python train.py --hidden_size=384 --bias="none" --init_std_qkv=0.0405 --beta1=0.95 --weight_decay=0.14 --schedule="cos"
Each number is 50 + 10 x the weight over its row's rms, rounded and kept within 0 to 99. Layers, rows and columns count from 0. The size before them is the row's rms in percent of the matrix's.

# v: layer 8 attention value, 384x384, rms 0.0761, rows 154-174, columns 128-191
# o: layer 8 attention output (transposed), 384x384, rms 0.0614, rows 154-173, columns 128-191
# q: layer 8 attention query, 384x384, rms 0.0664, rows 160-191, columns 128-191
# k: layer 8 attention key, 384x384, rms 0.0651, rows 160-191, columns 128-191
v154 103:65 68 50 50 47 47 48 45 34 57 39 44 54 54 44 47 42 48 46 72 67 65 41 37 37 61 63 47 59 69 47 57 43 51 47 51 73 35 52 51 59 58 37 50 36 43 58 42 61 25 49 51 41 53 38 54 46 38 38 43 55 29 63 31
o154 100:55 45 48 45 58 48 49 53 64 46 58 48 46 37 51 37 56 54 51 61 52 48 41 46 39 60 61 54 56 66 49 61 62 60 49 48 40 50 33 58 38 50 32 54 39 31 58 39 44 13 41 52 60 64 43 43 66 49 43 72 60 52 32 41
v155 104:42 60 68 38 39 73 49 45 59 35 50 47 59 52 33 41 37 42 68 34 58 59 42 37 45 44 40 59 56 48 53 44 48 45 51 64 40 41 42 41 38 51 46 52 36 42 44 43 32 32 61 52 54 50 41 43 41 45 48 58 74 52 48 69
o155 102:48 63 59 42 64 50 41 59 38 40 61 68 70 62 52 31 46 55 41 55 61 52 78 42 39 57 51 38 42 44 53 54 45 52 42 52 49 47 48 52 52 51 44 51 42 44 62 63 31 57 52 44 44 57 33 58 62 55 42 49 65 38 45 60
v156 107:52 59 39 54 54 21 42 56 42 68 43 73 62 43 56 50 47 47 49 59 58 31 35 52 66 22 53 56 54 45 49 47 54 49 70 52 46 43 33 56 59 48 54 51 50 42 43 66 66 61 43 44 45 60 56 61 52 38 50 70 53 67 49 53
o156 103:62 43 61 68 54 31 42 39 49 44 50 55 53 49 50 45 62 56 44 55 51 45 47 53 58 51 54 57 54 57 52 42 57 64 37 61 51 42 42 63 59 56 60 31 44 46 37 66 56 66 52 67 43 48 63 56 50 47 45 62 45 71 50 32
v157 097:65 41 35 56 60 45 42 42 56 38 41 55 44 29 45 42 41 41 56 55 43 56 61 33 53 75 62 26 39 44 66 46 35 59 43 57 43 50 58 49 63 55 40 59 45 55 58 54 51 41 33 58 60 40 55 45 42 62 41 60 37 53 63 57
o157 094:71 60 45 45 54 54 62 48 55 56 46 58 55 44 66 61 58 65 65 65 50 54 64 52 35 75 39 48 58 50 79 49 31 55 70 46 35 46 48 49 65 40 64 59 53 75 45 55 52 59 39 76 52 38 53 59 64 59 40 63 60 40 58 60
v158 103:34 40 48 58 46 36 49 59 37 51 42 40 40 73 67 34 38 67 64 69 52 66 32 54 44 58 60 67 56 56 52 62 48 60 59 47 58 31 45 56 55 55 49 59 63 40 56 46 43 57 56 38 52 47 51 55 59 40 61 62 39 65 47 43
o158 098:45 43 43 50 31 25 48 54 46 47 57 50 49 52 62 42 56 45 62 44 59 57 41 43 63 52 31 42 53 43 46 41 50 51 28 41 30 55 45 66 55 50 60 32 55 38 36 35 51 62 48 41 45 50 48 49 41 42 41 55 21 67 53 60
v159 103:56 55 59 52 61 36 49 27 57 80 49 51 45 40 60 42 65 60 64 58 49 47 45 42 68 39 42 53 57 34 34 49 42 42 79 29 58 50 53 54 61 46 48 58 44 47 64 44 53 61 52 49 54 41 35 47 22 49 61 41 22 70 44 47
o159 108:62 59 41 50 44 39 36 42 54 73 47 48 29 64 43 43 55 55 71 70 45 48 44 67 56 48 49 59 47 41 21 62 66 52 57 72 37 46 66 38 39 49 68 40 38 35 41 64 64 46 41 69 48 55 46 64 48 52 56 39 47 44 58 66
q160 113:62 51 44 42 47 63 47 37 63 56 68 48 39 43 40 63 46 46 31 53 43 41 47 58 79 49 43 55 51 49 63 43 31 32 33 59 56 50 45 43 40 55 36 58 50 35 43 62 45 52 60 55 39 66 60 43 53 49 54 41 48 68 41 46
k160 096:50 40 49 47 52 56 46 30 59 50 31 51 41 55 45 42 55 50 60 54 68 63 68 50 29 48 59 65 35 54 45 53 57 61 51 51 35 64 35 57 56 42 53 63 45 40 47 43 50 52 51 48 55 48 31 47 38 51 41 57 51 28 54 34
q161 100:62 54 36 31 42 55 43 27 58 59 60 39 48 41 34 54 44 50 47 62 49 57 47 52 47 49 60 50 38 43 46 50 52 61 31 42 50 53 52 46 57 44 52 57 52 55 56 48 44 35 65 56 52 68 50 48 35 54 59 27 48 53 42 56
k161 099:36 47 49 54 42 42 25 46 63 51 52 61 53 60 54 64 55 67 53 43 47 49 14 54 57 52 54 61 50 60 53 54 53 46 50 52 41 49 41 38 48 31 38 52 53 27 69 70 53 35 58 47 28 59 54 41 36 57 51 46 57 53 42 56
q162 112:33 71 45 62 52 43 45 64 51 41 40 39 58 47 60 47 55 45 56 45 51 44 40 48 62 57 64 38 45 36 41 50 76 52 57 50 58 50 55 47 54 53 44 58 29 62 44 43 61 62 42 41 64 33 42 55 62 41 53 58 43 52 58 49
k162 097:46 52 59 51 50 53 39 51 39 60 34 44 48 58 54 52 63 58 53 45 49 35 67 54 42 62 45 55 54 41 51 60 47 52 47 51 35 48 50 58 48 49 53 35 54 62 58 56 54 53 45 42 55 59 59 60 74 56 19 68 62 61 48 50
q163 094:42 47 56 56 41 55 59 58 59 49 44 67 47 50 60 58 73 53 36 31 51 37 33 58 71 44 49 51 45 47 52 43 54 51 51 60 64 51 51 66 48 56 53 45 51 45 61 48 31 48 55 64 44 38 65 49 84 38 27 62 50 51 41 43
k163 101:53 58 41 56 58 58 45 52 58 56 38 50 51 52 49 53 39 58 45 50 55 50 60 40 45 62 40 73 40 50 54 48 39 49 53 34 57 36 50 53 57 46 43 53 18 48 42 49 52 31 47 47 52 51 49 44 55 42 38 40 51 44 68 44
q164 097:46 43 40 52 46 37 58 66 73 54 54 53 62 55 51 57 50 50 57 33 46 35 50 59 43 40 37 47 55 81 54 40 62 54 69 44 52 54 44 52 37 56 45 39 56 46 44 39 45 53 49 59 28 49 59 54 58 34 36 56 58 54 54 34
k164 103:54 57 33 39 46 52 50 40 43 40 41 38 43 50 43 49 44 26 51 50 70 76 42 53 53 36 71 59 40 49 44 29 48 52 54 30 55 41 42 46 54 54 72 54 51 43 49 31 48 55 66 49 50 49 44 49 05 54 46 39 51 36 72 34
q165 106:70 61 49 39 47 55 48 49 60 41 64 67 41 58 51 57 40 46 43 52 60 37 35 50 57 45 45 70 54 45 53 51 33 49 38 49 40 54 37 65 56 56 40 45 56 35 46 45 44 40 52 60 36 72 44 45 38 70 43 42 47 58 34 54
k165 089:50 45 56 56 38 53 29 37 52 64 49 58 50 36 56 60 38 55 52 36 56 51 24 42 52 43 50 66 37 46 64 46 59 62 43 52 61 49 42 43 38 37 41 42 41 39 48 55 32 48 53 46 42 44 50 53 36 57 59 47 45 55 48 45
q166 102:46 65 61 53 55 36 53 58 39 64 51 50 49 52 51 50 49 51 56 56 51 52 46 46 35 58 55 34 58 50 40 48 65 50 56 42 53 47 52 34 44 54 49 32 11 39 59 49 45 64 39 43 53 37 41 46 46 42 65 59 36 39 56 48
k166 079:41 73 44 48 54 48 51 65 57 45 40 50 62 37 47 36 46 46 56 51 42 41 49 39 61 49 48 36 42 39 43 49 40 41 47 39 40 44 50 61 47 52 42 43 50 56 57 57 42 61 43 54 61 54 60 59 58 52 41 48 59 62 60 55
q167 094:49 66 42 50 43 48 60 60 53 27 52 58 62 41 60 42 57 51 58 42 61 41 65 46 62 35 31 46 36 47 35 46 44 60 56 50 43 60 59 52 58 60 45 75 49 62 51 26 48 51 49 64 34 62 66 51 65 43 51 45 56 51 60 45
k167 112:46 48 56 42 35 49 48 48 55 52 47 46 49 66 67 70 41 60 29 35 59 52 32 55 64 36 63 54 45 56 57 35 48 53 42 34 59 40 42 40 43 36 49 49 36 65 49 61 45 49 57 51 61 45 42 40 45 57 47 51 56 41 50 32
q168 088:44 52 45 47 50 57 58 49 50 56 40 63 55 43 56 37 42 61 47 39 41 57 56 50 30 32 34 51 60 50 56 74 54 58 59 46 33 60 40 48 62 60 49 63 64 75 44 45 48 45 46 54 48 65 57 64 47 42 52 30 62 43 46 32
k168 106:78 41 48 40 53 56 61 39 55 48 54 64 32 44 53 65 46 22 46 49 63 53 24 44 55 55 42 48 47 48 53 41 60 56 57 46 68 52 52 35 51 40 57 66 34 53 61 54 44 57 62 65 48 32 36 48 39 35 62 66 49 34 61 28
q169 098:53 52 34 44 46 68 60 53 62 46 47 59 50 44 54 46 41 56 43 44 53 52 46 29 43 40 46 53 44 52 54 54 41 47 48 52 56 40 38 68 48 44 53 41 69 46 42 61 37 24 65 62 39 63 73 38 32 62 37 53 50 46 44 44
k169 081:40 52 57 40 38 54 55 35 61 60 37 54 44 65 65 71 57 31 62 52 53 53 47 47 57 46 32 52 44 48 48 55 55 50 66 52 68 46 43 35 47 61 47 51 58 67 43 46 41 57 66 52 35 46 49 54 56 66 37 61 52 43 48 45
q170 092:49 65 45 50 45 61 40 52 25 72 44 75 51 55 61 54 53 62 37 56 51 49 46 68 31 27 38 48 44 52 55 58 52 40 43 53 38 52 38 69 56 61 58 52 43 68 50 43 32 38 40 31 52 55 70 61 56 42 56 37 63 53 43 50
k170 103:50 44 46 62 41 50 58 36 56 57 73 51 47 53 59 51 46 56 30 52 48 52 32 72 58 50 50 58 45 40 62 39 60 55 64 43 65 41 52 48 42 50 52 62 33 49 45 55 51 51 50 50 53 40 30 36 51 44 54 55 54 28 37 46
q171 097:65 58 29 43 49 58 58 51 45 39 47 57 51 26 44 58 55 57 46 34 42 43 57 50 46 40 42 55 53 58 63 65 36 45 65 44 53 44 52 61 52 41 58 58 57 56 49 62 55 43 58 68 55 54 63 52 36 55 60 52 39 64 45 53
k171 082:68 41 65 48 19 45 57 42 52 49 48 61 42 44 53 45 54 40 57 46 48 46 58 48 67 37 57 61 50 41 38 66 55 57 43 64 56 42 67 28 47 57 71 49 46 54 52 46 49 45 39 49 45 54 47 55 58 30 43 66 50 65 46 53
q172 094:60 37 50 29 48 57 39 55 75 39 62 52 68 50 41 63 42 40 58 63 53 69 57 60 60 45 60 54 49 59 68 40 35 48 48 46 54 29 37 59 46 35 48 37 74 50 53 76 45 65 49 54 49 47 51 54 42 53 35 52 33 62 51 52
k172 111:43 61 50 44 54 32 51 62 43 49 44 28 43 25 45 23 43 46 43 68 41 52 67 27 44 64 81 41 46 38 48 42 60 53 36 56 50 51 61 61 62 51 34 64 70 44 67 47 70 47 55 38 48 68 52 49 51 56 59 48 60 60 55 57
q173 103:46 44 63 54 49 34 33 49 61 39 46 46 62 59 44 62 45 49 55 58 47 69 63 50 59 69 43 42 45 54 46 30 66 47 44 52 58 48 58 44 39 51 49 56 61 57 51 61 62 48 51 47 46 34 35 51 42 55 49 68 40 43 47 64
k173 081:37 48 53 50 70 34 41 64 41 45 52 47 45 47 49 24 56 60 59 64 50 42 56 54 39 68 44 52 62 54 57 56 44 47 56 41 33 57 46 57 42 50 22 39 52 40 45 48 63 63 56 29 53 66 55 44 53 64 52 39 56 46 38 66
q174 113:55 34 54 58 69 46 42 48 68 50 45 54 57 45 58 45 52 65 44 45 59 67 56 53 56 47 31 44 54 51 50 24 50 38 67 62 65 39 62 80 38 45 45 55 61 62 42 48 62 52 53 57 43 58 63 45 58 38 45 40 61 58 54 32
k174 115:57 45 32 49 75 54 51 46 56 60 45 56 45 42 46 41 25 54 46 41 61 45 48 48 48 50 62 47 39 44 45 45 53 53 55 33 41 50 47 79 55 58 52 34 54 36 51 55 47 48 61 56 43 61 54 61 36 76 52 30 47 57 48 63
q175 117:56 52 73 40 52 55 49 37 36 32 45 46 46 43 40 57 62 51 28 40 28 68 44 61 26 44 71 47 57 47 57 44 43 49 47 65 62 36 54 61 52 57 67 40 60 51 64 66 34 50 46 47 56 59 52 53 41 51 65 66 54 54 59 69
k175 120:30 38 51 46 46 35 61 55 17 46 54 51 55 61 40 20 51 71 57 44 41 44 53 62 53 54 40 65 52 49 55 52 53 44 56 64 40 36 57 40 54 55 32 47 49 41 41 42 48 44 31 42 54 51 40 34 48 41 46 52 65 43 35 53
q176 103:60 48 40 45 49 50 41 56 67 47 41 55 55 46 47 56 60 41 50 35 43 43 39 57 62 40 61 36 41 47 72 51 52 45 62 33 54 53 46 57 43 48 46 55 53 47 45 32 47 74 66 49 64 70 55 62 28 42 38 41 31 53 58 44
k176 095:49 50 46 49 76 58 58 48 52 45 56 30 55 57 72 50 65 55 47 39 33 55 35 65 48 61 43 54 54 65 53 42 53 62 45 41 40 68 47 57 58 44 62 38 48 56 46 60 52 44 47 54 32 36 44 40 46 51 49 57 48 29 53 56
q177 101:46 56 52 51 38 37 53 41 55 50 38 42 50 55 57 66 30 46 60 58 58 63 53 39 49 55 69 42 25 57 58 17 56 44 45 40 57 49 68 37 60 34 48 43 50 53 44 64 57 49 49 58 37 42 37 45 49 38 59 71 38 45 71 45
k177 093:49 60 52 52 61 44 44 48 39 48 58 51 34 53 37 42 69 44 57 52 20 23 58 52 47 52 40 47 62 48 46 57 60 56 60 56 28 57 52 46 59 47 29 42 51 43 59 49 49 74 58 52 63 58 52 52 32 42 49 46 55 49 59 62
q178 105:55 48 42 40 52 49 60 47 44 62 42 36 34 58 45 62 46 45 48 48 53 44 56 39 70 25 42 64 52 56 74 55 59 47 60 56 41 50 69 50 54 61 47 55 60 46 44 46 35 73 58 62 48 58 29 40 41 44 57 58 28 55 68 56
k178 118:53 53 53 51 59 71 47 61 44 62 51 52 48 45 49 50 56 62 61 54 34 38 54 55 56 56 48 54 56 52 38 48 60 47 56 65 44 47 66 56 53 50 29 50 34 41 52 58 45 62 55 43 65 39 56 49 36 49 39 44 52 55 40 47
q179 109:48 53 65 53 49 44 35 51 62 34 47 52 62 69 36 36 49 49 63 58 54 76 61 49 50 68 43 46 44 48 57 42 44 58 54 38 38 50 51 27 55 38 57 46 36 65 45 62 55 46 54 44 36 26 58 66 73 46 32 44 56 40 48 48
k179 096:59 52 49 49 64 59 46 41 35 65 48 48 46 44 37 54 50 61 57 60 61 42 60 54 29 56 65 56 45 27 62 52 62 50 57 44 43 52 48 50 40 54 40 40 52 55 46 43 46 73 51 33 54 51 49 45 28 69 52 55 60 40 58 53
q180 100:47 42 67 43 54 45 43 53 38 40 35 50 41 47 49 35 71 54 34 64 52 42 55 56 39 45 61 49 46 39 45 73 44 37 46 40 57 37 29 63 70 53 62 31 55 28 43 55 27 52 44 42 69 49 55 62 44 53 61 59 53 62 58 69
k180 095:55 38 52 61 38 62 60 56 51 33 54 37 46 56 48 67 51 44 38 50 47 76 56 49 46 55 36 59 50 48 53 57 45 51 34 58 72 60 52 56 50 53 55 68 31 58 36 62 54 36 38 49 60 50 46 56 55 49 65 62 48 51 43 31
q181 107:41 49 39 53 56 70 53 54 63 36 53 70 39 48 56 59 55 61 53 54 47 57 52 40 38 44 54 53 63 53 52 42 42 58 43 45 32 44 51 47 52 40 47 49 47 74 55 71 35 53 54 53 49 49 50 59 54 46 54 51 49 65 59 48
k181 112:41 61 51 44 48 56 58 55 34 47 63 23 40 35 50 45 45 58 52 31 40 27 76 45 51 50 56 40 43 48 59 42 59 48 73 59 44 41 65 58 56 60 47 58 54 53 51 46 70 61 51 62 49 24 45 47 46 52 53 59 56 32 65 61
q182 098:66 62 58 64 33 44 63 46 65 71 57 48 38 50 35 66 34 43 64 48 48 50 43 48 58 53 52 52 39 58 69 32 60 44 45 57 40 47 67 43 42 37 51 36 52 49 27 67 63 49 70 40 45 27 43 50 44 40 26 64 37 46 54 46
k182 128:47 47 38 40 70 38 43 53 53 48 48 57 38 37 43 49 65 60 52 64 36 51 62 47 55 59 54 51 43 56 50 51 42 32 53 62 38 63 46 52 55 45 53 40 39 45 49 51 59 50 53 54 52 58 56 47 45 58 59 32 50 75 59 55
q183 110:58 43 49 48 58 53 57 43 47 65 56 48 65 51 58 61 49 57 46 40 40 54 52 47 51 63 42 45 56 43 46 43 44 30 48 58 40 56 48 50 66 46 39 63 57 52 46 47 45 49 57 42 35 42 49 54 41 61 57 78 52 60 53 59
k183 083:45 46 56 44 56 58 48 48 46 52 48 54 56 48 54 39 61 48 77 25 51 37 48 43 53 49 46 65 75 55 52 53 66 53 68 67 40 60 40 46 49 38 37 54 37 49 43 32 56 48 49 47 65 71 53 43 48 56 46 35 19 48 42 41
q184 107:52 60 31 59 54 62 58 46 45 62 41 35 36 42 62 50 77 53 61 56 38 37 57 61 53 54 64 56 61 53 34 62 35 53 54 50 43 55 36 47 37 40 61 55 20 63 50 30 53 60 37 48 40 50 42 59 44 50 38 47 48 45 31 39
k184 116:60 43 61 52 43 58 53 52 41 58 44 46 43 52 36 72 75 47 36 62 56 47 43 62 49 40 59 48 46 46 51 50 51 59 70 61 60 51 64 34 51 42 57 89 32 58 42 51 57 38 56 61 56 56 46 48 72 39 41 55 40 66 73 44
q185 114:59 46 42 44 48 59 48 52 61 52 53 50 64 41 51 60 47 39 70 34 59 47 51 41 54 80 46 33 54 61 63 45 47 45 51 67 42 55 54 42 37 46 38 58 45 59 49 46 57 32 66 58 40 26 59 46 63 57 28 40 50 46 51 43
k185 112:52 53 50 41 51 53 48 46 38 45 48 41 45 51 41 54 68 63 65 60 49 54 46 37 54 58 52 42 53 36 53 58 59 52 43 65 29 35 54 55 52 37 47 50 45 63 45 43 37 63 44 43 50 38 51 48 57 54 52 44 30 49 63 46
q186 117:68 52 48 31 39 39 49 52 55 49 48 40 42 55 30 72 49 50 55 52 39 39 52 56 59 58 49 57 52 29 62 51 40 49 44 57 58 29 38 38 65 56 50 45 67 36 49 56 63 63 47 48 52 42 31 44 36 64 45 57 29 66 47 75
k186 116:50 51 43 51 56 34 46 48 57 47 49 53 55 41 64 58 42 47 59 69 31 56 57 38 37 54 25 41 39 45 61 65 33 48 36 45 61 53 47 59 50 56 49 62 57 49 48 24 58 40 57 53 54 44 58 55 62 37 40 54 49 68 40 37
q187 118:50 31 58 49 51 71 44 50 61 28 24 43 62 46 41 49 32 52 70 80 51 72 56 55 39 59 52 46 61 52 80 46 43 45 32 42 47 47 62 48 38 44 48 56 37 64 64 51 37 53 34 56 63 53 51 51 67 51 45 40 58 57 42 55
k187 115:42 42 57 58 80 54 55 51 46 51 53 36 52 75 36 32 60 47 55 74 59 71 54 80 31 48 41 38 59 68 41 35 58 54 54 52 43 38 42 52 59 69 45 58 53 51 43 58 56 49 42 37 62 58 43 37 54 52 49 72 59 39 51 60
q188 114:53 44 35 50 48 47 44 64 53 65 71 57 45 37 47 51 44 52 56 36 41 48 55 60 41 41 57 35 40 57 40 43 56 57 46 44 58 45 41 49 61 40 36 43 57 60 77 45 63 56 53 54 39 39 60 54 54 53 36 51 27 38 74 31
k188 116:54 49 42 40 49 49 37 54 37 40 45 40 43 53 36 41 40 61 51 37 49 49 49 63 52 43 51 30 39 58 64 27 57 53 47 32 51 45 40 35 38 42 60 40 63 54 57 60 47 35 49 65 44 44 52 59 57 49 32 49 41 46 55 42
q189 114:34 45 47 46 43 47 51 31 58 54 60 37 60 52 30 54 56 55 50 35 52 45 60 53 51 57 51 36 46 49 53 47 66 53 53 60 32 47 52 53 50 57 46 28 43 44 31 67 62 60 63 30 63 53 64 49 38 53 46 56 43 24 42 63
k189 117:59 56 55 46 54 64 48 44 41 48 46 59 39 40 47 44 60 50 80 50 55 45 68 40 53 54 60 42 54 49 34 48 50 53 56 54 43 75 49 52 58 34 57 30 60 45 55 54 43 65 66 49 54 28 52 37 50 22 34 30 45 47 53 39
q190 124:54 37 43 34 63 58 50 48 42 59 42 47 64 37 29 48 49 44 61 43 67 56 61 58 37 47 49 55 57 44 58 47 42 60 59 61 43 49 53 43 48 42 44 51 59 71 62 49 56 51 46 61 38 55 57 59 47 57 60 49 64 39 60 46
k190 120:31 62 45 25 39 49 41 58 46 68 57 49 41 44 34 37 48 63 74 41 51 58 49 50 51 45 55 40 57 39 46 44 55 47 45 61 33 39 34 56 49 50 49 52 66 47 48 45 35 47 57 40 56 47 41 57 51 56 40 49 40 40 53 54
q191 119:37 43 56 52 54 51 46 55 49 46 38 53 62 55 54 35 43 47 42 67 68 50 55 61 47 70 45 69 60 56 62 51 44 59 39 47 49 55 44 32 51 49 53 61 41 63 41 56 52 38 43 67 58 53 49 54 89 51 55 38 52 41 35 56
k191 112:29 55 59 58 39 58 46 52 47 39 47 45 43 56 39 36 27 46 41 53 57 50 54 55 53 53 45 54 57 63 60 51 53 51 48 58 71 58 47 65 30 56 56 63 61 42 62 40 55 43 31 61 44 55 49 56 52 50 58 55 62 50 60 51
v160 123:38 51 61 51 55 50 59 45 55 35 46 57 48 55 49 47 36 52 48 46 58 49 37 35 55 53 45 35 42 46 37 52 59 81 49 45 37 48 50 50 53 60 63 45 51 59 43 41 44 33 51 65 34 36 53 50 61 37 35 34 38 52 44 47
o160 114:51 52 39 55 38 44 35 61 37 51 53 54 55 45 47 51 60 52 53 33 61 35 44 47 48 54 48 42 38 46 34 65 61 37 40 42 50 62 60 58 55 54 49 47 50 44 40 36 42 36 43 71 45 35 68 52 61 58 58 31 54 57 51 46
v161 124:53 70 58 56 43 53 78 36 39 33 39 55 52 46 65 39 40 41 51 41 70 39 58 36 53 52 44 51 59 46 61 56 57 81 27 57 32 58 49 39 74 51 51 52 39 38 59 38 65 35 52 56 51 46 45 50 38 67 72 57 54 43 24 52
o161 109:60 41 33 42 52 46 56 37 42 44 49 55 46 47 51 50 59 52 58 51 62 57 47 50 50 46 57 55 46 47 38 53 59 55 54 44 40 48 58 66 56 61 47 67 53 55 65 36 43 34 54 44 54 60 52 58 51 41 62 53 58 36 76 70
v162 121:68 77 44 50 57 54 53 37 70 54 63 66 39 56 53 41 55 27 67 29 61 50 45 42 55 43 59 73 59 46 54 56 26 47 56 46 53 56 31 63 66 56 51 45 54 42 61 49 41 57 62 68 57 55 54 53 63 38 61 59 78 50 51 39
o162 115:31 64 46 47 71 53 63 47 32 49 48 36 43 56 37 33 35 39 44 37 53 40 46 31 48 44 54 63 51 31 39 57 50 48 51 48 40 46 44 45 51 50 36 67 42 53 72 53 49 38 56 45 57 58 46 55 40 44 54 59 63 50 50 43
v163 121:42 42 52 54 58 34 58 41 62 42 65 44 40 52 43 62 49 47 45 50 48 49 31 43 42 57 50 58 67 47 47 46 62 34 44 53 64 51 35 57 53 32 64 62 57 54 42 61 51 67 45 38 53 53 64 48 39 42 52 60 45 21 41 43
o163 106:44 42 52 52 72 56 47 44 55 52 48 52 69 37 34 41 36 41 51 46 43 39 46 65 28 39 53 46 54 36 42 46 59 40 55 48 67 55 16 54 48 50 38 49 66 44 45 58 52 46 61 47 44 52 64 66 29 41 50 44 41 46 34 42
v164 127:44 48 35 50 58 48 64 59 61 55 68 47 73 64 46 52 58 67 59 50 40 24 69 57 44 54 41 60 56 48 34 51 50 39 51 50 53 53 49 36 48 25 54 50 53 48 63 44 45 54 49 47 60 47 58 48 50 55 44 43 44 61 51 67
o164 113:47 57 51 54 44 41 48 56 43 57 50 52 49 57 51 58 46 42 58 40 39 37 61 40 40 50 47 64 64 59 58 43 61 67 57 67 40 64 55 37 51 49 46 45 50 50 40 38 68 54 58 56 55 52 69 51 35 53 46 45 44 29 63 56
v165 123:36 50 75 61 56 59 60 56 37 47 61 53 46 45 65 49 54 51 52 45 44 51 50 53 66 44 38 28 61 61 36 32 37 84 52 53 47 38 43 48 45 80 59 55 53 57 58 38 41 45 49 56 43 53 53 54 67 40 51 47 54 62 47 69
o165 110:44 47 45 48 48 40 36 42 60 51 48 45 44 68 52 53 45 55 80 58 43 31 42 45 42 51 68 52 45 43 39 65 73 61 65 30 64 49 60 63 36 70 51 47 37 33 56 49 52 23 59 51 53 44 54 30 57 48 59 54 69 46 53 48
v166 118:54 58 53 48 39 39 58 59 58 62 43 31 43 51 48 56 79 55 42 34 52 71 48 41 49 43 54 58 66 57 66 52 63 45 48 52 47 54 55 57 57 34 54 53 62 64 47 59 50 37 53 49 42 46 61 61 36 57 54 71 74 60 49 43
o166 111:40 48 63 57 43 36 58 45 45 38 53 58 66 47 41 57 41 56 56 33 45 47 52 38 46 43 48 46 45 52 74 48 61 46 56 52 39 50 48 47 72 60 38 31 62 51 49 58 43 38 53 54 46 55 53 54 33 45 49 57 67 31 45 46
v167 119:65 48 43 58 49 44 61 59 53 40 41 56 56 45 41 47 38 59 50 37 30 58 54 49 48 53 51 73 48 42 37 55 31 58 60 40 54 61 48 63 42 54 48 55 42 48 55 47 56 66 59 51 65 71 40 49 42 31 60 53 58 68 55 37
o167 109:59 29 39 48 68 43 42 52 42 70 48 46 55 54 59 59 48 55 44 45 57 52 50 61 64 54 57 52 45 60 60 42 29 62 45 41 48 71 53 53 54 62 47 45 54 37 33 40 39 67 33 64 73 57 49 69 45 50 41 57 47 62 36 62
v168 125:49 59 48 68 43 38 37 55 49 47 39 62 59 59 46 46 50 49 45 42 37 57 36 45 40 42 45 57 47 57 63 54 46 30 61 45 52 58 57 51 61 35 38 45 53 57 51 44 62 52 57 65 48 47 59 49 32 45 49 54 52 49 47 38
o168 109:45 47 64 51 54 47 46 50 61 56 47 44 71 61 56 66 38 58 48 65 43 57 23 58 61 61 64 37 58 46 60 37 61 55 61 57 69 30 56 57 52 29 56 45 49 39 65 61 51 89 52 47 64 50 52 58 41 55 45 67 61 41 49 43
v169 119:70 45 35 47 39 33 60 52 61 53 32 52 57 45 51 56 31 39 39 59 45 53 28 44 49 57 53 49 36 54 49 71 65 66 63 54 53 63 54 46 56 47 67 55 40 53 45 39 57 62 66 46 38 47 54 46 36 47 84 52 63 54 51 45
o169 109:58 26 48 38 45 50 46 57 70 47 68 53 61 46 68 71 53 45 44 26 59 24 28 45 60 54 49 46 44 52 63 36 57 57 41 47 58 34 59 54 46 55 47 37 56 63 40 73 62 59 67 51 59 36 46 43 47 56 55 35 57 49 70 42
v170 134:45 30 58 57 63 39 34 67 40 31 47 60 44 51 58 47 54 40 29 62 44 45 43 56 45 34 54 50 50 64 45 30 50 57 71 44 38 57 47 51 25 38 58 42 51 29 52 49 41 59 74 49 32 45 58 54 29 44 52 45 43 52 43 59
o170 118:41 27 56 46 54 42 40 42 62 47 50 42 49 65 57 59 41 50 50 58 51 42 48 49 48 33 32 48 66 51 64 57 52 63 59 52 61 70 60 33 27 39 48 22 54 56 53 43 43 60 47 36 34 48 27 62 44 47 42 60 51 41 64 54
v171 125:55 73 46 31 67 62 50 36 54 78 50 45 47 42 50 56 59 46 60 45 53 39 61 51 62 51 68 54 71 43 39 53 45 39 62 56 49 50 46 56 54 45 45 62 59 60 50 46 39 50 40 47 60 40 52 57 60 43 65 50 46 30 50 31
o171 110:50 66 44 52 40 53 51 62 46 44 59 43 34 32 56 52 55 40 60 51 53 46 56 47 43 48 51 56 51 38 57 41 51 54 67 50 31 41 47 31 54 61 58 59 52 49 61 37 49 52 49 62 50 44 47 75 38 38 47 59 53 34 47 49
v172 131:58 36 67 30 43 54 52 27 58 61 40 57 55 63 45 49 48 52 48 53 51 55 49 33 47 50 58 61 36 52 41 42 63 57 21 42 51 51 56 45 43 53 50 51 50 45 52 33 55 54 58 48 40 30 43 42 52 49 53 40 55 47 53 43
o172 110:43 51 29 64 44 60 63 54 39 32 55 41 46 44 47 40 46 53 35 38 53 58 56 62 56 48 45 56 47 52 60 54 52 65 37 45 58 64 56 51 56 65 56 51 60 39 42 51 72 48 65 46 39 42 30 54 61 56 58 53 70 54 46 43
v173 122:46 49 45 43 52 64 35 45 57 49 57 72 44 53 48 37 40 46 51 54 46 56 66 38 51 48 52 52 41 48 32 47 42 48 36 48 60 53 46 46 61 49 60 46 37 49 55 49 45 67 61 45 48 30 44 57 49 46 61 60 41 47 58 67
o173 111:54 46 52 35 28 56 54 56 49 40 54 53 50 60 51 52 58 54 50 51 47 55 50 35 41 63 38 54 44 56 44 43 20 51 36 47 51 55 57 58 63 48 19 59 64 42 48 31 42 50 38 40 56 42 50 32 61 51 33 51 50 51 54 52
v174 113:55 33 59 64 54 54 58 55 46 64 40 48 47 51 39 47 65 56 61 47 37 45 63 54 47 39 54 49 47 80 69 47 63 33 45 36 52 69 56 49 45 24 25 46 53 33 38 62 52 61 54 39 46 62 46 55 53 57 33 62 45 50 47 37